Each number is 128 + 24 x the weight over its row's rms, rounded and kept within 0 to 255. Layers, rows and columns count from 0. The size above them is the row's rms in percent of the matrix's.

# layer 3 MLP up, 256x64, rms 0.315, rows 218-255, columns 0-63
size [ 91  79  82 104 105  93  87  96  85 105 100 102 104 102  97 115  95  93 118 114  89 104  97 100  96 104  96 107 102 102 100  96  95 105 103 100 106 113]
[[104 159 151 147 156 131  79 108 113 113 101 148 123 120 154 124 122 107 137 160 125 124 133 145 134 125 171 152 146 114 107  98 141 133 149  63 125 131 109 121 118 117 170 145 114 144 106 137 145  95 127 191 156  86 128 112 146 159 163 156  93 115 103 107]
 [138 148  92  76 115 161  89 119 159 162  67 102 121 144 159 162 137 109 113  94 141 132 124 118 160 133 141 130 154 113 107 142 111 156 151 136 130  96 158 138 142 152 143 125 151 105  89 135 130 118 120 107  99  98 150  71 158 137 123 115 154 147 118 123]
 [126 120 114 101 145 140  59 100 130 188 126 123 144 141 150  99 112 134 121 136 125 111 112 111 165 154 176 133 119 119  97 117 132 142 161 141 131  94 140 149 105 141 124 138 135 113 105 125 171 100 171 187 103  98 143 133 126 123 142 107 100 168 139 122]
 [129 136 139 130 140 113 116 150 144 140 147 136  65 119  79 140 105 152 177  97  81 114 127 133 140 127 103 106 148 138 132 137  86 125 187 133 110 144 136 128 140 172 111 132 140 119 137 118 118  97 136 105 116 114  91 108 153 138 153  83 139 145 183 120]
 [108 127 115 143 109 141 144 147 146 104 170  91  82 131 141 137 136 170 111 156 145 124 140 124 151 107 105  92 139  97 108 121 145 123 143 105 105 167  96 100 128 173 132 129 101 155 122 106 124 129 124  84 127 167 135 165 113 147  81 117 137  84 140  85]
 [116 132  82  98 111 130 118 146 104 112 145 105 120 130 122  94 160 146 164 120  92 112 162 119 102 161 118 115 104 128 130 123  77 125 114 149 163 167 106 148  99 126 136 104  87 142 141 152 144 135 139 139 174 131 105 100  94 105 135 161 153  95 172 151]
 [148 167 126  93 157 125 101  86 139 123  93 124  81  87 104 152 164 122 147 135 142 189 142 110 110 142 108 144 118  90 124 105 106 131 188 129 151 114 138 158 170 147 133 106 126 138 113 129 139 111 109  93 125 109 175 125 122 113 131 145 126 153 124 127]
 [ 87  97 138 172 112 174  85  80 139 147 162 109 160 134 133 154 155 154  91 119 122 135  87 117 125 114 162 138 102 164 110 149 133 142 127 143 105 113 109 110 117 118 104 176 134 150 135 127 145 119 144  81 122 133 122 141 148 155 148  88 142 160 129 124]
 [119 129 119 136 107 122 135 117 127 154 104 101 135 145 109 103 147 123 159 126  94 130 114 123 135 142  96 134 137 135 139 134 145 138 150 138 151  94 148  87 112 101 163  81  80 179  83 120 110 120 173  93 111  93 117 166 105  90 147 109 104  90 121 103]
 [168 176 129 146 141 119 114 128 123 121 155  98 133 107 147 101 139 127 118 129 116 130 126 115 109 136  78 179 114 126  99 170 134 139 165  88 134  69 119 126 116 153 137 158 125  95  88 136 157 161 102 114 153 106 136 127 111 105 177 136 119 118 128  90]
 [112 126 131 170 122 136 115  95 122 110 147 137 114 144 132 122 133 158 104 169 159  82 107 109 149 109 129 107 102 110 132 148 129  83 154 113 133 110 161 100 109 117 192  91 127 111 139 139 101  66 156 157 111 128 119 187 118 134 143 125 124 138 115 117]
 [124 131 129 154  89 117 111  87 111 129 121 103 170  80 152 104 126 150 178 159 135 114 167 111 145 126 141 156 119  97  93 144 137 155 157  97 138 167 173  99 128 134  95 133 121 115 110 101 125 144 164 119 105 120 108 121 114 123 112 176 129  91 132 130]
 [159 128 133 122  76 184 120 113 116 129 142 148 147 129 113 142 120 164 104 127  91 102 138 125 101 136 142 143  94 127 137 144 130 129 196 152 171 153 142 123 161 142 133 117 119  83 117 168 116 145 107 139 129 135  95 111 149 126 111 116 111 103 116  66]
 [153 108  90 110 116  92 140 136 104 178 131 117 108 127 175 136 157 171 138 162 121 139 131 127  91 144 100 134 116 157 165 144 110 156 120 128 133 125 155 132  98 104 138 128 164 179 126 113 132 122 172 102 135 135 135 131 109 111  95 141 147 172 110 175]
 [147 127 108 125 107 180 112 129 126 162 160 149 115  90 156 123 118 104 114 101 119 121 130  91 108 110 125 124 147 131 132 125 139 135  85 115 130 176 102 173 145 166 125 162  89 103 159 148  90 130 126 149 137  89 141  99 140 149 112 113 149 151  73 147]
 [139 130 160 128 119  98 125 130 116 171 114 149 105 140 142 148 117 132 115 139 106 106 118 130 172 111 138 122 100 123 125 157  86  54 151 147 139 147 135 145 101 155 129 136  95 166 127 104 118 178 130 147 143 157 120 107  97 133 114 127 195 115 140 162]
 [160 118 109 150 135 195 162 113 137 162 121 108 154 132 113 138 145 155 137  99 125 118 172 186 107 117 103 157 138 145 139 134 123 131 137  88 138 118 130 148 157 117 144 152 160 175 105 137 145 139 160 117 141 141 139 100 103 130 119  83 109 150  98  95]
 [123 109 142 136 159  80 104 122 146 158 115 163 102 102 130  93 116 102 119 148 127  86 162  62 120 170 148 105 123 162 116 109 142 116 133 106 158 127 139  92 140 142 100 143 147 126 143  82 137 135 154 126 120 115 148 111  98 101 172 168 134 133 128 134]
 [122 157 137 122 104  93 121 137 132 150 130 104 144 118  98 116 176 114 102 157 141 121 124 116  91 113  97 129 134 136  77 110 157 146 157 158 145 102 174 143 136  90 161 145 134 121 133  76 170 140 104 121 154 100 165 119 120 113  90 158 155 106 110 135]
 [112 122 116 139 151 147 167 110 119 135 128  96 157 117 127 128  60 133 129 101 135 150 142 190 137 151 102 122 128 117 144 135 160 114 179 148 119 140 143 110 113 144  81 152 107 145 140 149 124 124 108 131 115 117 106 143 140 108 125 103 182 183 135  88]
 [163 172 118 114 138 116 120 125 146 133 151  85 129 139 117 113 183 127 127 120 115 139 154 140  94 149 112 109 144 136 136 121  96 133  92 154 109 161 133 154 169 115 141  79 105 185 127 119 100 114 127 103 175 137 165 145 106 126 122 138 151  77 140 135]
 [125 106 133 119 152 153 108 109  81 157 133 146 142 128 125 167 182 150 181 110 102 141  98 118 160 141  96 100 120 134 141 145 104 115 144  93 102 104 127 140 100 157 136 146 144 113 121 150 137 116  91  82 136 134 118 127 123 153 128 150  94  89 141  76]
 [112 125 107 167 147  96 121 106 117  80 148 164 144 103 155 133 127  94 133 122 115  98 113 129  60 136 123 108 174 101 130 135  87 154 126 139  86 132 171 120 121 137  97 142 122 139 164 144 139 135 135 134 120 152 136 109 163 169 114 108  95 102 110 148]
 [139 111  64 163 169 120 108 147  93 151 170 126 104 112 124 171 165 115 135 157 114  97 189 154 116  90 134 129 129 115 118 129 117 143 148 149 113 137 147 107 120 103 130 147 114 121 122 130 138 121 106 147 101 147 145 114 157 108 151  80 174 124 137 125]
 [116 135 167 154 128 112 129 142 108 137 115 129 140  92  73 147 110 116 178 146 129 125  89 146 127 141 103 134 194 117 127  89 105 119 151 126 111 106 125  82 125 118 125 107 135 111 160 151 111 103 116 141 166 152 142 100 179 161 145 102 131 128  92 130]
 [147 127 104 106 120 141 121  92 138  95 136 107 116 147 118  76 168 105  88 136 114 113 135 137 111  94 120 104 127 179 174 123 125 152 151 104  71 134 103 115 124 149 129  97 130 118 126 154 157 127  79  98 108 125 106 164 137 169 148 150 121 119 105 132]
 [116 128 124 163 120 134 121  66 101  86 118 155 120 112 118 129 164 192  74 120 146 133 155 138 130 107 102 131  77 140 136 151 143 138 119 133 113 105 106 138 132  87 122 157 108 144 108 161 109 125 110  76 147 118 143 133 102 130 146 154 137 116 114 162]
 [171 141 128 153 143 117 155  96 176 151 105 100 116 131 149 114 138 124 136 133 135 120 146 147  80 118 164  80 100 140 198 126 118  96 184 136 164 124 154 125 140 140 126 136 152 101 104 109 131 122 141 137 146  89 110 140 133 133 109 126 142 150 138  87]
 [109 102 113 105 167 132 135 168 138 138 123 107  80 114 146  68 116 150 145 181  91 113 104 115 154 151 125 114 143 130  83 150 109 130  71 133  96 116 145 121 110 110 145 121 102 120 122 150 114 154 116 118 127 141 118 151 144 140 153 148 162 124  86 159]
 [102 124 103 148 127 111 105 146 109 138 130 127 137 105 162 118 130 127 136  90 122 118 121 134 114 159 137 103 138 120 133 111 128 146 108 122 158  71 132  68  75  99 143 142  97 144 160 148 144 108 128 136 179  73 133 165 137 119 154  84 168 137 141 130]
 [118  72 113 131  99 159 156 123  99 153 159 156 135 107 149 131 116 104 137 126 146  98 144 124  97 130 117 101 110 124 120 158 131 130 137 104 121 136 147 180 164 148 101 104 125 113 123  93 124 131 152 172 148 123 110 100 110 125  57  86 161 112 131 137]
 [123 159  98 163 132  67 167 129 153 165 124 120 120 144 144 149 143 130 121 189 151 101 152 155 169 162  88  85 129 137 158 123  91 135 120 116  97 143 138 104 137 134 172 120 126 145 115 141 126 108 120 108 130 108 132 117 120  78 111 106 134 113 111 127]
 [111 125 125 145 139  92 124 128  95 153 140 157 141 116 126 183 139 130 116 119 116 133 116 114 150 164 159 100 116 136  95  82 127  90 157 112  87 122  65 178 101 151 144 123 126 144 126 183 153 127 139 119 119 119  87 140 146 129 147 114 118  88 118 137]
 [135 142 142 142 104 112 131 147 106 188 101 142 146 156 157 128 131 124 108  87 123 145 128  91 159 157 121 128 160  99 135 116 120  89  90 105 157 139 135 113 146 113 144 140  92 113 132 146  85 130 115 137 142 151 136 125 170 142 122 107 178 108  65 105]
 [113 150 118  92 119  89 125  94 133 115 165 117 108 108 126 141 129 150 106  66 120 102 122 140 113  96 160  98 127 123 140 112 147 121 139 118 146 134 190  94 111 134 101  97 150  81 119 124 164 157 176 114 131 114 106 101 120 143 141 109 153 101  98 131]
 [105 120 114 125 147 128 138 106 130 142 125 157 154 137 147 126 154 163  94 118 166 108 125 117  99 131  97 110 163 151 107 144 116 150 117 160 135 118 156  99 111  89 163 118 118 148 102  74  81 141 148 119 171 175 119 140  99  89  76 139 128 118 129 118]
 [107 181 183 134 109 142  91 161 104 144 118  99 104 174  92 141 136 140 146 117 125 144 193 134 137 165 127 147 138 164 122  86 101 120 132  95 138 148 127 152 118 117 130 140 109 128 126 136 133 102 113  87 125 123 105 108 110 126  83 112 100 113 115 115]
 [106 165  81  98 106 148 117 150 133 134 135 123 126 111  84 128 125 158 129 142 176 110 166 123 147 161 140  94 150 167 117 108 125 137 145 117 176  93 148 144 147 110  86 129 112 151 140  91 137 141 128  87 158 126 123 113 143 100  96 111 144 119 154  85]]